config = dict(
    n_layer=12,
    d_model=512,
    n_head=8,
    n_kv_head=8,
    head_dim=64,
    d_mlp=1024,
    vocab_size=32000,
    activation='swiglu',
    norm='rmsnorm',
    norm_place='out',
    norm_eps=1e-06,
    positions='rope',
    rope_base=10000.0,
    rope_fraction=0.5,
    qk_norm=True,
    attn_scale=0.125,
    bias='none',
    tie_embeddings=False,
    parallel_block=False,
    init='uniform',
    init_std_qkv=0.0315,
    init_std_o=0.00642,
    init_std_up=0.0315,
    init_std_down=0.00454,
    init_mimetic=0.5,
    optimizer='laprop',
    lr=0.00127,
    beta1=0.95,
    beta2=0.98,
    weight_decay=0.06,
    lr_head=0.00245,
    grad_clip=2.0,
    warmup_steps=579,
    schedule='wsd',
    decay_fraction=0.919,
    decay_shape='linear',
    final_lr_fraction=0.1,
    batch_tokens=[65536, 131072, 196608],
    seq_len=2048,
    doc_mask=True,
    train_tokens=1456000000,
    steps=12168,
    dataset='wikipedia_en',
)
Each number is 128 + 32 x the weight over its row's rms, rounded and kept within 0 to 255. Layers, rows and columns count from 0. Numbers have three digits each. The size before them is the row's rms in percent of the matrix's.

# o: layer 9 attention output (transposed), 512x512, rms 0.0719, rows 198-255, columns 384-447
# v: layer 9 attention value, 512x512, rms 0.0709, rows 199-255, columns 384-447
# q: layer 9 attention query, 512x512, rms 0.0849, rows 256-298, columns 384-447
# k: layer 9 attention key, 512x512, rms 0.0723, rows 256-297, columns 384-447
o198 104:093138142151160124049139099184132145169167095157118106100145077104162107156077124157108110066134137138109130094129163157128162195116149137111124150056132138140128087102130176128118106136141095
v199 113:119150186148144146144107118162161170165168144043103089098131135170135100129155116129154119146155140125152079063147116108193154149094184120176115140115111150140119118102182124115101135106123124
o199 110:153087154096136155195131106051132148146084160164103133153167136129114130168108151093120128128095103119132116168130115105128092112082092156135156126147159142190207078099099159149123159154117173
v200 106:129168178121086162078128150116103089124123144084189154017132127197110169119158132174051099110137128106153071143151167082141144143131124209195090137148154121109198164099110141070185132069136116
o200 093:115125123126124119071115086119113124133152118137109147143127150127135136144117115067170148126111120139158135134146173173138129156169107132163125121058124117136129131169133140119115118129105118
v201 126:090155199136163173125162088127109124097168102141101146086095077156119093114137125148109187165210144170175076134108093150133148185144162146193095162124086096124145113119140121158127148151090105
o201 123:142104134159112135166193077165144127165177150081110122124029170110194104180150137113167120175164096123076155106148112106095061071076148119123149083137114161097102113142128157085142145210133150
v202 100:163093196151171146152104112140114105112128122229117099160166137104110149104093093141143074105058053147144170062102125135081108109081120038097128175096112130168058142119151139162112101122132160
o202 087:164078115128150124121089135123163086157081084151154129057122120151119161110122068155158133139120149101101096122138137112123115124103112140108119084205116074105103074152129111086164169133102134
v203 115:074094103168143134148117132102128135143137149150079094213142134080104131116142149081139124079135105126179113150116150179125161112112102171190109181117144110142163102113147168101080089114133125
o203 111:119169158060140113143161150109102101111100085112122134106149134097212131103076128184117170139100119148112136143144177102086091149172138109097150122107118175131134125096123136080185193145116137
v204 121:114144140152112179131083100121092156123090060041133128099122086132174143152173091092154114165188140162188120116110173107131135137104169092089127134137115091087103124099076107140142089124158128
o204 123:165074145126118074150118104088136187139170111216110137134110153090124132146120147071117149128140180131162098137140123141140142184162135118131116121118120139122164189121107170112145135117119114
v205 114:073091155162135205127210114157118099102184140113159104146038132142122154125127161149091109133106133156157097109139126166126129112116109040106139124142157090137106078129173141152106122107147175
o205 110:130152079123069098151153168108097120122126126119137139128202170141132083103153147081134173107136115167131140188175115171093141152164102126133113129206143159114161132173113147061124156151127156
v206 121:131188100162158123148094159120140135111131077144166138086102157202145182086174154136115127117100069067209116110114097105085130165136153142102143103106115123171142141106161145082102123122129126
o206 116:114101151134121061115098129131134108156146153161118175142088106102134049129109154155183087188165130139110098113061156117115103099128068136165105159116125107119116140104102134148122163156164112
v207 115:158122193148124146149132130104103111084177076133108119133128118168061155103175103139091086157073170133125091113125111152136083126124144073175191122132103151144131117148161131059150130119149103
o207 114:123100110112116118130085071123205169191199121134122113088116095137122108133091133106164139134146162136120070142107120163162141214092040136105113141131160093134139093154162134105183118115117117
v208 107:083124091166165058136122136120148141141151143104167126148121160087102110149094116100171130135136135120155116168103124102109145155104100130092118108096108106196066116134119089096158129106128103
o208 101:184118111000121119123169066136076092101151112103159137107085048128190185080152117137064099112151121119095140112130082141121122183072097146114115157166114141148130102154146132197118102108166142
v209 114:148107155134102184109098089101131130152168126153134087232153133094199150156115137114130062149200131122160110165154104082150139182173138131134127174134139147085158114137118130157219099103093133
o209 112:113137169150150153180158139126160125112098107113092139111157099163118090130113156111181163074122113149168134112155164155142175095080100155150121136126101159082135130082087173117119161186171095
v210 107:109152151122146117102123114066168110151192159085169058204087122149146127124134112138169195190105151167090092145111131125130097101165128082157138171140096148147120115142126118123157151134130118
o210 099:159113150072103117148127126171120070098122151104116125126148098117168125170194145136075145139163140150163131123113112122137128132136101156112180119121134159104118154082153119159095119135134136
v211 123:140167153124138137124092147148135154180118135161122123105098095122142091138140070138167097170094126108067158144106140095137134153123143100158157152130094169101142084143179134081128137128137113
o211 119:188130127040126080079118150108173144136142104140139183099120145126158190170131163129108105138177171104178162113114150052107093138072085162142150100113163121150158218121107076171193122137127144
v212 118:130113085121165165176108142119116126161085102145094083103155169115115116119050108118132115135001069201146197149115102123082113141136086097104152084145137170147097098125114114151174111156149098
o212 113:095070160171179097088091157124105144127096162168155166139103099144104114116116110157127110123135112073142097115203106162144139156097169141125036157110117104169108154139104124123177126043163198
v213 111:089113162150122127114126171132135160158102122120120177158067136100071121112175093155105156140058146116109152090137122104135099156142117085144125105137172132095091121130195184177129148087154112
o213 111:148107132158119138086093110153168149138146110129147163139126142177127126183110129149126093118154138085127099145139138156095178127069092185138067112120097091082143147115147141133038079068064090
v214 116:172182135139089114126171162147119163192104179159149101122111108061112158152135098097135149131082134102163191211096092084106122149105084131149154060116087162090123100166179107162137098114123141
o214 112:169110105110143139076146110104141137165141055051130170121120156107201145124096117092139124141166134122089138153162181165113116172106115139129070170068136128102148124133106136167174175135152127
v215 114:161156160112142165106106125163100101135070125161142132137116129186132164095101160118092092153160132183145125084143075123105145156155113122087088205134140114163117164071134084098194145082129121
o215 113:125151083164102112130127144116135108101122153088151141124097149182136120129159092138110125078115153143147164130132186178147137124141141168139085106162116104097160117162148120132136062159096201
v216 109:092134106154159141173108105142125087159142118160082133090136119183138155175122140138130047120112106083187112182129119162104134144116144100159146102136123153125080168122095177093129136134095124
o216 107:123087147108111098074147134062124095140089089137114129165082101085164101132147136124134093059172122127129110148128146126179094118103112128167119132083126085204110124170147186110172149155110132
v217 112:105123146107162083093084113139098114085151105121147181083106175124162117125139105158112192108148118134091168129133129143106137101159159075044101132142101074145142176120134100088123156118139131
o217 110:129157087134122089081090165157124090132155131127165112097104128136104156087136142093119093139155105104106168135091111136079167169147095118126205152152136137150153139154089125131136096130106112
v218 110:185108099115152093117118129175131100123138107149164114151134143072095165143086184118093133138084106149176124089147132112074100092131100125035106102110129109127035087099107106122127088151153155
o218 106:084155138169154147099087136160098152149137115123063147167172124134168120081139116131167084084132169110147151159121104140139178132159107156173142182172064131150174181121108103142121146094126156
v219 116:211116121130160203098112158097134094137091107168204136103191134131100199141163111136116130112083151106126075107140110154158122116142085128121124140129103113162113124119161134174126093102046136
o219 114:080159076095063120135122150117173124095129083128133109115090112116139136068109156089130123131129159119133109114123122124112134139148105074090108156096142123058219145115150114106128122141219115
v220 113:069111143142136083117084118117117107183068119176098145143134166120153085128107107064092107064134141165129131168106128113139091088150137153155126133124203101079089158119090096121111155136125083
o220 109:120110135128110069138091168133146105155121161106163097151156058094102149154202080126160118063158084109147132099176066189157133149141154123112183123123113134138084159129126124140104089103149152
v221 108:148097102084101151127163133083106142136154204083153062154148107110095115128107080149149157152032152142049060175155148137122128157156109103137162111158091171141173076174130179156156099157089108
o221 110:108138170114122164083096078145169127127160080131137161134121120145136157151127149166094148118157095107180135118192091105141137170079113095114107164104146116125145134133155141127148166099156069
v222 110:147123108148156092145093074168133147114125105114144119161125120068087129149092145124197098124160101165116122153092158118150116137126126134138124132127098105095078085157136062068168112106134146
o222 110:082104090100166172255145123129146175129116088157176155143133120121137058132156108090169061110119146158106168074155088104070159144144127143189098126149144127193156118080123110141166113095092076
v223 100:115148167166090111098171123183158171102106061113130182144067083171143122156157120078124092118255175090132086151162096094162145084092092127124138081094133123127133133118160140150150109124171138
o223 099:142122141160144130132094095040062193119133155120110143168136168108066116127049155117189119207119153120101187141109166093134130119175147103153132105158143097059164157113190152156112141163172129
v224 118:107113118110181138168121074106121097132121115136126136088125147152117158099142153084169123109087080172139069173134143100129134157134148162154101169124154098219138135086125085166094135141139137
o224 117:125079155066118134101156212114065112130157105126143156164097138146105034137165162184145125123117146147144110125148093093085124117137160118129123080066101126144099088184133129091100127132141163
v225 110:112100091146126201139164139150112111138083149160230083157096097135182101143102128113087104113119148110132102102118111137126100159131160104102126123142138090123119178085137144122127147144106143
o225 103:123147104161102124086099102137124120086058163108170181115182167131089203125131104166115152092135101141157171123119124168100117081101128144088193131223119071046143084136146139126175075074091160
v226 112:106108059137146132153097124113111112124160124079100130079144118162079108116115161139132069113116106112079101078155145128157120176090125149093134118117123145184127069136146093137100109132141137
o226 107:112127142118093187147095169126101077132083144139160145166137152136096125123162115119113138111108132178170168133183108125115113084193167092139091127144113145177154106148138157105160131092101101
v227 111:124127119108091170119102152142123113131094171158154098015149115129064080135133133131103134105111166146137140106131128100116086155116158157060100144130121166119098156136139111133034165118103120
o227 109:131114104123153191123121117137177109092112152085107157155111098111208134106146159102161102108097127111139096142164099138109178037166146092101157137188116125146150079157100123111153135112082119
v228 113:154118154138131113139165157160191160114120131127124104123085136138122131164095144127150101177177166083108092105154119166121143086082132150074158058093125152123144084142102141123146088140180174
o228 110:125134103125149159144128115153114154101111145120087122122174127106096071125153126126163151093129176110115143153093159061165104141159130110158107144185131033160130112160149124137141135133148149
v229 107:038145202177170083156107095133110070198095153089060129071168072102067103098118104091159121158129157180146104122077103080179139129137119094208088161110099138067103122117158080071174157107079114
o229 102:181086104058144094124096131091124120113130123133193146122135125137154101182138159087110151124149171112127091159197145160107120133101145145137150059112143113153161056137081164108138153140116111
v230 109:138144092107100092091163164114162109183086153048101168097117123230157198105130133099104115100157136106129147090136129118107152122132135157106104158110126115114142140129112156124108088161159127
o230 105:119100157197119120139139067128113126138191141097100120142173141101128039180118085161152123123092109103098095133069178123122106096127097129120135069114075137129151145114130153152071140193099139
v231 112:103145143125098061137182170200134170125082138066143177116104134079057134134158131074181117145179143092194099141105161113098152077118118154128130114113173096100101133109086102132099096113130171
o231 111:153149099097143146075158062141090142144169133104102126157180135072163115154113135090090152121115121147104089157154126161118165187119180146180081110117108167143115141103099154195080136152136117
v232 099:160170188114090114119105133150148125140208104193122164114117134079136119125118088155111131111117155107073167141174115121129131180155113119137158075117119105179155134181140101151171101099157136
o232 096:131082140118103131177108146118140192092179109107106112113112137164139144168112177146160127155161164104054115111083101104116146162073096110131120110122101126127121110149161111120116101151150099
v233 120:167144087122126083134149087116116122177165128192075090108199104078026099123094118124138122151125153167088144066095133119144123132123139068042164111161171148121127124143113119069183104093126134
o233 119:101128141104112117115062163172163143096119140163159167116136172121163098115147167108132187093118182149165101174117145165105134159123162146098077111149134101091115106112106125122146131077110091
v234 107:077145138127139096134120116126142176103083098133171135133098099093043122157164132100123070143239134125174058191143088121150126144148111126090129091096111130192093166180148127101111139131103151
o234 100:160086153094167163104141063101151107158133123098086156115140139153139157133134200142142111179087175135125108113150126108157145063121147139160119102223122150135141126165095158180138137154199057
v235 124:091131031122111085132094132168128181098087097168142169075120128097146071112126107055152086104105171081123192137111142091138135111096132108063155090127156153177099129115117130206122122137169140
o235 114:216079121109157115145144184130077126092104192116120125098108135151131167115135138107122145146103106133114145159119100120080104041109145144163110176173134089109094140121113085134138123085175177
v236 116:119161136155124132097120148110136172178175165150145095188130144100205124095106125103107090101100121134156128127120109131108152099128122123116164122117129118157149155100143138170167093098115136
o236 108:117118136137141151181103214089125103100094129101114107163187130129108134132132080148149206218142103168130067146164121134127083061133086180143052123169117113091119079121103169147088176087108190
v237 111:128131125113159123127148152155123186170151130205084093113136157082081089120125120083175072126164085134179122122073117121148114188120154113156171194097122120131033087150166157154078123155083129
o237 107:119087159097154125158175131123189107155093101073164161124145124117129124159149131153114134148158122130136116071187132052097081046070133148110071083197116147121114151114114111167140151104139155
v238 120:101132130119173114138094127077149143136069136109103115172181101111095140117131118112142164152123076181145176100138109090123119107162125092091124189110113139121138150103121121080091172148108128
o238 121:128118115105155089078160151144119080189099179136168155068133080185169130093142150131102106131090167132148092098083170121139170134146139118125084129097127114167188125132106112150155134147136133
v239 115:143116130095097151129129127141090155067123114093150141126083160056187158125203169130075134116125158115174143168155122162102090083128102177068090109147148125087127108135086124119135139158167128
o239 113:090199173181148103103151091125144137163092124138097144167127118109114132152138093196086140087092129140125161103133092159191140146171091091161115138147082134115119213188140114176200101144164129
v240 111:100153187175113117162151134127123093144147191082185141093127144166100141139130099113077146138152156074115130102071127122138100120107160113064124157123160112151071132134142136131098104133147122
o240 111:163083097119103115098104121139147111112131147109160157146220108119068158084130099161132163135150145120163086143118141222097105089104071162161122093138151140111141098171113138114131137082155146
v241 115:123109112114145129114111115096147126166151113070180139036098180060101132101118128172143115156152129111163188113119151086123126129148199057145133109162089151123064128142112145142112154099108079
o241 115:154096130126174113161154128145172113085142155167110089144149088167137201116094171105140120109157143111131057171089079151086160139094127115121152137083149124143155133134104094124082072124161142
v242 114:155125133147132165157161106142099145148151156168152116147142136126117098136104151167180172139144132137070091171112131134116158141153110193202131122144132136127140111142091132136156138132089169
o242 112:069199111082127124076130099108099068131132076148094078123129139137120133141141130152093100094129098169127141133113087156165064108076160134152159172059122125138127118156121119090129185108152117
v243 114:100116126122086144116128148105139171110129119203173088196113148112127129127117104137161136125079133110113126128161144097122093147152182118217137119139089134097121126146136141128052185093110118
o243 103:133084092092147170201152119130172152186120184058151096092146110123160157113114128116119104167150114135114097179130093127159190117079109141144138164131162131077096048089138110139086069119088105
v244 108:151149132146160163169120123109116100101183180196118099091117122088140190130148137187146162073116080155168198140061180181128125145147155136137142123134115131069129129101093077138121126165135105
o244 105:116092114171138101100118149156121108144047139137126127135113117128100129125103095125099139146097171137116113112194072141147114136129082121136154163078185132215084162112161095101146128110152141
v245 113:129143092137089161117142143174126138063128160076106183154144100117117134113161099104101135141197128085141189127092178117168115181131107136134115090129148058116080128137111165168144097174177077
o245 113:198140133134134080140164051201128181161161145151069156086089149157081092128080119135124104086136123145137170049148142087104121181054108132116137141098136196147174161103105157083119145132138193
v246 108:129143122145128089109164118128143086097110134160141097118073156177105174100110178102130144098129097149162115148144143158111131112157148108132109122126141088122217094132143100055136185127156107
o246 101:155119095028058103159110149098058124104168136146174166122121133099130099139135188065098098126138065143083130093115140184106127247131075147134158157111137151144090136113065153108091129121151102
v247 109:157158147117136132117054102104144109140090076165122119140217141134167121147103107154096202139054133115142078109165102165118104163143138083167095193123103138122095150068151112112173146093113096
o247 105:156129140129161122134166134133132132123127095172107134090106100140126130117090085163123114157147147079120135151124143050189160143132158120118123094157147077101132138148139126125139092160158166
v248 114:055124094145157159123148135171122140066085145087138112116131088127100142139122098101148175118189116153190118146112127096161136155156059102150109110105146103102087097146147123178202121099122104
o248 114:175121158154136136109124141125143097136158136098132129126089112124128097099134139080090108100141137176127156073180139115096129080114166103117124178129118126068185103102125130142119120115204142
v249 120:106135170140116098115149145101169127193110088136155133134110149169148081116092129100088159102100189140101103099161107118132125086160178143163117145154239190109190114101097136144129153089168099
o249 114:148067139089134135100040141172095133102184153109141077145208111114115099152154126106162134113117097077154083191147172163166134157156160121146140117058063080090085148049132126105038123110154141
v250 110:153131114125137179097155135126159145186099112093166178070076129114121135156129169107102073148130082131157074190166147130100163083143120149138161132159100123161124138133161112198088145159105144
o250 111:106109136086087145088142090102085164044186116091109083150153147151138131094097113109222108119143125115103100120150121152111151146130173114113146158092169105115152154126173133106121091076122158
v251 119:147162180106066169145133132076106177138136126090113128143163102141106120140148106130120107176119095154085075102193123085112147207124108136117168128122147139146160161116142135169145141112112111
o251 110:132115097096102152079160126158129105136155149099099112092059126197177139102130161140089159142122158114118089126159130139148133030149122165128068121164113084109147070171142147121105105107085194
v252 122:197146113106132091141121123127115160126124175174065127100169107039118107139077144131130151109095130146176064100129214103150128099100146150123146137095125109094082131110135079123079137185108136
o252 118:173057187087128173160151127180087113074167136118107131125168095159072103145142086128126160095100124119110099076130099142102111063132088139115136112147187125163155083138152106117110098112167109
v253 125:089118080138117201150094122105124147092121093171138136119124107132143093140131111106170100164134100081130153161136121158151135090097131100131162162115102169115089130112155178171123156172155129
o253 120:131171125189152143067119095110099105177120139114113070118129103108072148128176077098165165188194089163160123136153100063187121077129136116159090133134116118164137111132095182080149135141147163
v254 121:086132164150150194124146098121142061077054142078149095169093074174159157124137150166104174109116175096170124050163096168108119101139133113182107120138137119120130197100131097111112146119111126
o254 120:121204079217109127106109157133109172133090178155091108200154140144108141154147151149114130114117089101149096186186116142175123101195142156151182110171152111112101116127102130061047121143097153
v255 110:116136154140093147133157146115109137146175114171149114134131105044162108136131087108117151115077100074111163147161154150137151122107159091123140155164140147121152174108157082164121166108090143
o255 104:102170132124103180102095150144186095102148105106167130108144096080109161091110123165169173135184114113141083094145083079123177126162146120150089115096131102130140076151140119153108115113160127
q256 183:121106139230131145088086115143081154109118123167123121109169081132122182145127000116146116113134133131145148152137149064185105083078110137128108143218129125185123103131148126160156155089136121
k256 088:114137117125114085193164146123118173080099139142153121136141123147145063146132124102138108131134139103118143081173092163132174121146154140128127086115151175147107033145159142133125118169168134
q257 152:118165157065099139138132150144154127092087189094164136153084178099092095108159239131153112144124151133095092144176149185085166147210112129118159132039134148085143184116133130121128088150120134
k257 083:126075143063130110131127162090130105168079109140089115155052137107079133084108135121151061101134083144098090120144155185138107125075142209117125136160102116088213145120126151182100134129109139
q258 155:172106119067140072163183188128148143139126073142196155154079124061139080102100194171134145109113118155086105106128112148115096215128198128114129067095100141098145122131108151100126139166139152
k258 090:126148141139160150147105133202158172087133051134157144134142100109085133087149114143155083137088142113159157146109112105111045158103115131126115144092134129157129074110204115176176124128170122
q259 169:109099114205115154077123165113099169111122154150174135116134068159112158132148051111149112106101129132147142157139126072165088091116127176147114094223116099171131057133163079127139109124162138
k259 079:129123151161146094060091159138133142122119105148119099143158091191163125114112170142164155118144132075085132118123103145201207151158177104148120127164138095068106113163123139143124109123091160
q260 092:117130095150091170133098088159138103051130149128177082163140120116147056119110130150088138144099124121096176155095152138143152181105143158176108103098130112109129124139133160144152120170147120
k260 089:063120143219086115123098140175078139117112164085148098167096108068116133095145068099137093072166094071087137134184202074207100131160085135105135134120086115148171125159131121156163105135169080
q261 095:135122103090131108118186173092146142059174097159186151153146144166141148147076100117136132137147135199076097107098105094133193146139131133122118178108138117153098126126161150130075132097158175
k261 076:123150131094146097179152161094179157125116139087165099116077109084118148162108133076104064189119133159109135163073118109082119151074054168028192137127106122150129141142189136078139112162089101
q262 091:165102150128152149112132095098173053133186099068113149062132084146127103126048155127198162093122172141109129169150052167130150176102090136120101188130161179156109153145157160138082066151142144
k262 085:148104105140104139171168174127181135119082085098130104184103143075132158130116107122083102106199164128172100129114161111136109121147100112096161136082056077144158145161174143135136078150169114
q263 096:051135158145069125163118141208082146185106131136092115104181126094124138162102099104152096144164157117152073082182165109136126055176088108155103118137152134087162159165116145148173110113091115
k263 087:108110161075115141073121134127106123119127155124052111180162096175115108137158103140103171126100135094111145093162101110142125090134146139133113117177124153134182131137102105207110169141128160
q264 098:165140078163134138106121186133086193145178118140111157091134134142090137158148135137108116138169040087163163134168099103194079110086125164105147159143051095162139078163124127107119092114192109
k264 081:192130109134155142128170151168063153140131081136106130079117164165142148130095161100116170127139113073111149130135113100151160069093153115099166150133147147186114128110111157063081162163089129
q265 097:156166094171120153152135086113099171115125091133104182067159171154069172132158180143106095116139092070116119120118109148152102120128065141109155132148120146161152134143160102134127080091175105
k265 085:158099076117129043191163106138131153163166096153144097124128117137170153165114151130090126089079125133147126093153149109144096072109155149117153112140118170164140179099147172078092126150118185
q266 096:066155124140103188164162199206099121142129142159104165104158084124159094108165145104137131128165099193151174131149107089159143122181123200157154135101090091141077110114094093098081080140101176
k266 085:132127157160046198110128146093112114144113158094065129155147149139099085096106085068130089091181123083159134134145154104112119097105097165109104117159133139129141145133121107171137108182160156
q267 088:108115148104184118188110099066180088114208116142149132077163121103146126145075127147168187098133127156205097128125079159140169153113125140130145162082107138141103143100119126102100183200095124
k267 090:075157101098102117206178176119162110142109146136144155123116149084104116179154159133164115179136127109122089176115092137068157180166127094114167087050103145091151081120115144108124100140155117
q268 096:147192119129129160123123132166117120092103093145117126114150123102068150117149149169091046135146096135076111142112095116148119080081171138103169133146127103183117103135123115188136094147159119
k268 087:130133154114118102181168135153097095129133091124153137136153098154115146155111156105137111144120136207121064141147112126136197093034198125134122130133181154107082114119147114095144140168097111
q269 099:080146126156058167166139190128173135113151044139078159130135145121142134105163117099094097181165112130126145139148090045131163049102116112133134173159181125148136143121051147166118127105120072
k269 091:116104123079122118179100202132235102111178057187164131120134111136119135172182151139124128173125170124094074140126072156142135141092095086132114182134182106108090145132147175140117120180172088
q270 101:100143084167116136132107105104154125081035113103207169186136124119142194144134145186141134105086147123117120117121095201167113128154088146121114135119123114171122132142211109068120150161191123
k270 089:113184138142122130132124142094073168057146161152158120149097133130210173119120096199137120129082097114125152118125101114154166058160106170097127065167092124159067137147122157099171196178122143
q271 091:156164090119092092080135109125178172078175137158117145145145115135109151088135126137127142200180125108134094127126156132126156122118109226078128183143129060086168129086169090163120134082126115
k271 094:101105118093144139092072146110217192124131118142184141073119087084071076091155141103110163170133149107076131097121130146087134119122121083139137091085081132131141135137107067086097132187114126
q272 183:116141141047139102199165137116195114154139086120141142117098151118153071121125255163114130132101116112096111105095109180055154184156149112137139103044130127062103147106097146133096120162108129
k272 103:077191101207115118159098116111097134146098197144083136132105137090159137154149121080163149149132166150107060086168152175131173074130163119094178129132171130116120186139078117092111135165089136
q273 161:144141122032098082163149133115140161086165138116142153143075129135126089100130225142155123165093147128099124090103102165110160160152106142139193150054110154086131174112129098103135115141111140
k273 089:121109112162099106103150157125074156141086089169171137130128181151119116103167140125187116078173122105156126130200051133121091189102123128138061135088116083120174070079150114141126110190250101
q274 124:131100094150095108067132217149093132109092163110163160101161122141081143119131089116147156132138145124144099175210110109205117129159109136135172119157075112140164080164136117082120113101178107
k274 092:148195119151150180140128174173140133106104123112130149107134160141134106103105122100181171109153132157135138112169176096156100057115119148095151147098066117131136087136111113085116114113127128
q275 173:142131130019123116186189118107173112104141110099160151136090162118129084110138250122099119120126123138094108115117108188060140185173130117126147124034123156090122174139137154095107124173112116
k275 092:163191115094116148111146237178091152133134094121133198111120139122160148131201153100160096129157165169120091136187165129140118128171162152118130115123145055099228090128143142066109108207105135
q276 097:145102142146159097153139130109126138170131095132093152071125164103097166147140142136138133134175140121132062144141141119165131123135081118068137166138149172148142138093162078115102119132059107
k276 087:141080187106118181105138144142128182131059106090140158176114156073067126130174102135069172151152133098138132130146165149129081083134104151115115126188110177162105150159104142187147144123179093
q277 097:077106117145107105107172166155085125157144139110133129129128135093121174141159082128118129137208117035141089164167152089179074069189140120131143134109072083060137132133109121122105116050175079
k277 089:136068157078064112117110150068129126095065137163129144173095180141146136163140095146094123088101128141087183166125131125160162086141169135166082072201174132165109203152072146133113131102102130
q278 098:114129173074152082168203041091142106117118082129150130154149142078132146144116137088096178090111095138111099126135118128050108128142159113123083070136138181060151103125150147071142163117096138
k278 083:077081144134151062135147100093112110133126126102133104078141095107083121153137161080145156228161126114164085033161118135109112154115127154153109157109111112145174087123170098107115117127127135
q279 098:093168140152114159130151113139112166129097140146117161145155103149106072082194103124077150177093055056092150137142108147148113143062131094154124083137147106105113137125106126129163146164136158
k279 084:110167162133107155097136140121083209140172134133154153086127097104143111138114099182159134170155065100139101148163136126150186088081118152105180134112189176132108124087124100176134117146102105
q280 088:113134122095158140162105079160181092108152162097129130131100142144142136093044134159191144096111164172127122080109101177091112166148095181112128112117151143097125120108102085109119102154137131
k280 084:140169088111139112146130176164171115136121099082203163137132080100116138086121159086103127159152136170156111150113134140071101152135086095099136146085083105152153138103156079065150090149117102
q281 086:119087163138162126137120098159113117126161176101154118157126098151153154118081119147210169137090194160140146081099129122063149137104143099160142159180170116088131109133097085121105115118153114
k281 085:143147151147164162151096141167131155111116105101146173128194121099177070123113112162039122171089121167140131138136113136103137133119137148149100161120140123142112103106153109123140113134192137
q282 090:125167139119106130153159141078108118086121142157092133111123176092127105093161181153083154105115074084134153085150157161193086140148125184116147168099137123191104128106124122129128122152119191
k282 090:146090067129128063214139176151125155171136100085169100100151124089224149154110113106131128138120109135158081105109173114122089141187153089127123096090166119154150123155153171073131142131151155
q283 098:081136139027143139167114110105126104143152155118137147094098174138136127124098227157117169144105134139132122126068093171108152156173144120139146163044078130156082153123153088127070098175136175
k283 079:135084074140146102185179168164149181114145140054176135091160139123141132134138134095137109097149138135155107075075186159105098125202138172131149129084093104103134192149115122115142125161142153
q284 104:153151138127123098129167104139111147143180143095134125127067148136163169131134163115129153155117148094133173098167165138113145139128105076115158145113126170099184157114105065109127137169086184
k284 087:147194129141159180071143108165160152120164165127179068148114128156085149144066135153130093178107073137136107157159156178127163126124112098137140162143172115130108145051129055074114114086028130
q285 114:087102087122126122110128123199094151175122169110053080157118123142168175092098090094121129110111139151128197077118161149112134142091128079124161146147143138105168119145114109158133127107148076
k285 093:108085119147093169111203180204167135140132082102125136115154142081090112122105155155086120129117153169139176177104119131148130154100172081154161129080192167133146102122156143155157110110155116
q286 089:105100160165163233137081116156149120154106141128155107106170130120100151113149146109125175121152188168156091051105134151070136111129146107162110148122118102113163076095115120127078083108168094
k286 100:085088156157111193096128182108046158120098137147109188127084100103134119095148117107189127142096138121098151121157192135176125115071134202100115103140092084126094112086128107196158100136091137
q287 096:162142093077139087107139111208120164184124180122117112144116146111090120124202115148141131154178138097121070047178133165085112172186158120099138161109131096099147125148119071162106130131091118
k287 095:118173164108157145124132095144125163089140148140125117099093113106093069125150137106134119128146084134145111127119140186043162128105077116132114144136127083079131070157159092079125103179079135
q288 131:073188151126093170183112190111184105143138162074181148102138137105092096123142192147179122195125151159126092138134144166111176091184121126154111104064149153124069093129124130148150118115046125
k288 088:125116115034100078154156168108220125091127060138200165105130113125156114107117132076148086075088137125096151129095144117136112121085104170102167075107110091073153115141140122170141133192051152
q289 080:092181117109083108131153182132118139101125066157097140163113153170113113142127132122118025130145142057112162215127162095161140146181121115116142068132093133125105140126144160160157144145169145
k289 080:071132113158120109128114141163181183131183096148135104110147134134137139157116167102094174094124152154150134088151143158115140178147155164128195135100140192146106162175129120102161140136083144
q290 115:132151131161109089082124120164156053106076121137046116175090148102143143100077113172119124124120107181101106129121085170189109093080152174051142165159186124157119125105123102152147135132117081
k290 093:143144079147087092089127112095121101137115135108094089136116129100143149079132145164133126140078157122082138138117086112090110109117163096139085131138177133100136130136184159120123148173156124
q291 091:083153121100091117107153124155109123158180123175096156101150126041115124071126130137130074142138079106111121149141110145172136159238141173107127113086134129152149174132127097177126146150106142
k291 091:152103099117140152095089152167168143174125184104163115153169082087145114098159214150161105107104112126152120146148155140133097098160102118116171137092137136131134165120088087063119104106091164
q292 094:087099126150139134140127137118146067138125138153133139079147132145094135194129191106116134108092157191150132131106117110143192111089113103173128128147145128158098080104113187129118175235087144
k292 092:114088109111142124154127100134160064176100150148125092157236126122191135119070106150123102098085118132173136145131114099085136135066120091156133208125202139066084165132126137140128144137126140
q293 125:111062130195122093116102120174089143166143135128115117141129132139104173111168067137093096146157100143125193187088127107159058146091149144124102151134116128161095127132148046148162135006160118
k293 087:122062120111071115161170173162130115158154066108110134127072184121181118092140168111110116095110148153117132135087152116185111151112162124114179118089119135087157088171138191120165117185120111
q294 112:156124117168133100149122131132082127132086144129071125184138172125086132155104103169100094127128117118109182168126109131109084106092131138132109131100148152158156145132176150130212120097141107
k294 088:156216086127117120148125096177110146129140149135099101137123177133195165140138138157113189104114127156150176083113140121112119101084078129167137164124089179160093124096151127089167163128158131
q295 094:152164154188135106164120110140076121148126106134094076136067115084192074138118155128122078123095127132147155102072111132131094212151136091120201173070133116126148116127115108123144125144155118
k295 098:185146111161126074198097166158140143095104096095165150152096157118132098159103146113136087153064097126115085149140207178133084114175140116154219120117160088121103092180138165140151101154126157
q296 095:100147131143158199122124094155139100174196138168119126137188108143148085114132103160137186129104127155162106086132096140153132103115138115148104105109154131109143084131099127136146141173131140
k296 088:190161147142133145122079140120142121121120071166166130202197136125131090087147111171194195161093095056085103139113117128172131071108070118129114147135160097122097078059141123136130114107192126
q297 085:105116150175135171120062052126155119106112164122130124089120111134136140131154188112153217129046147182122113042096141134118145088148141122117167140136161132152160106125077120112071110186135137
k297 088:113172160188161159077127111196089098127135096100091150151170141112189134142132105153126095094072175167149085161170163090147128115175167106128125141128200115170135115135137090120147116175150131
q298 095:136129159139099144098136134098114099131134121166142132111144139122065134130139132079085123172178106128160134191176152113147118107125140157100091089114108098215104087082153129126137187081141139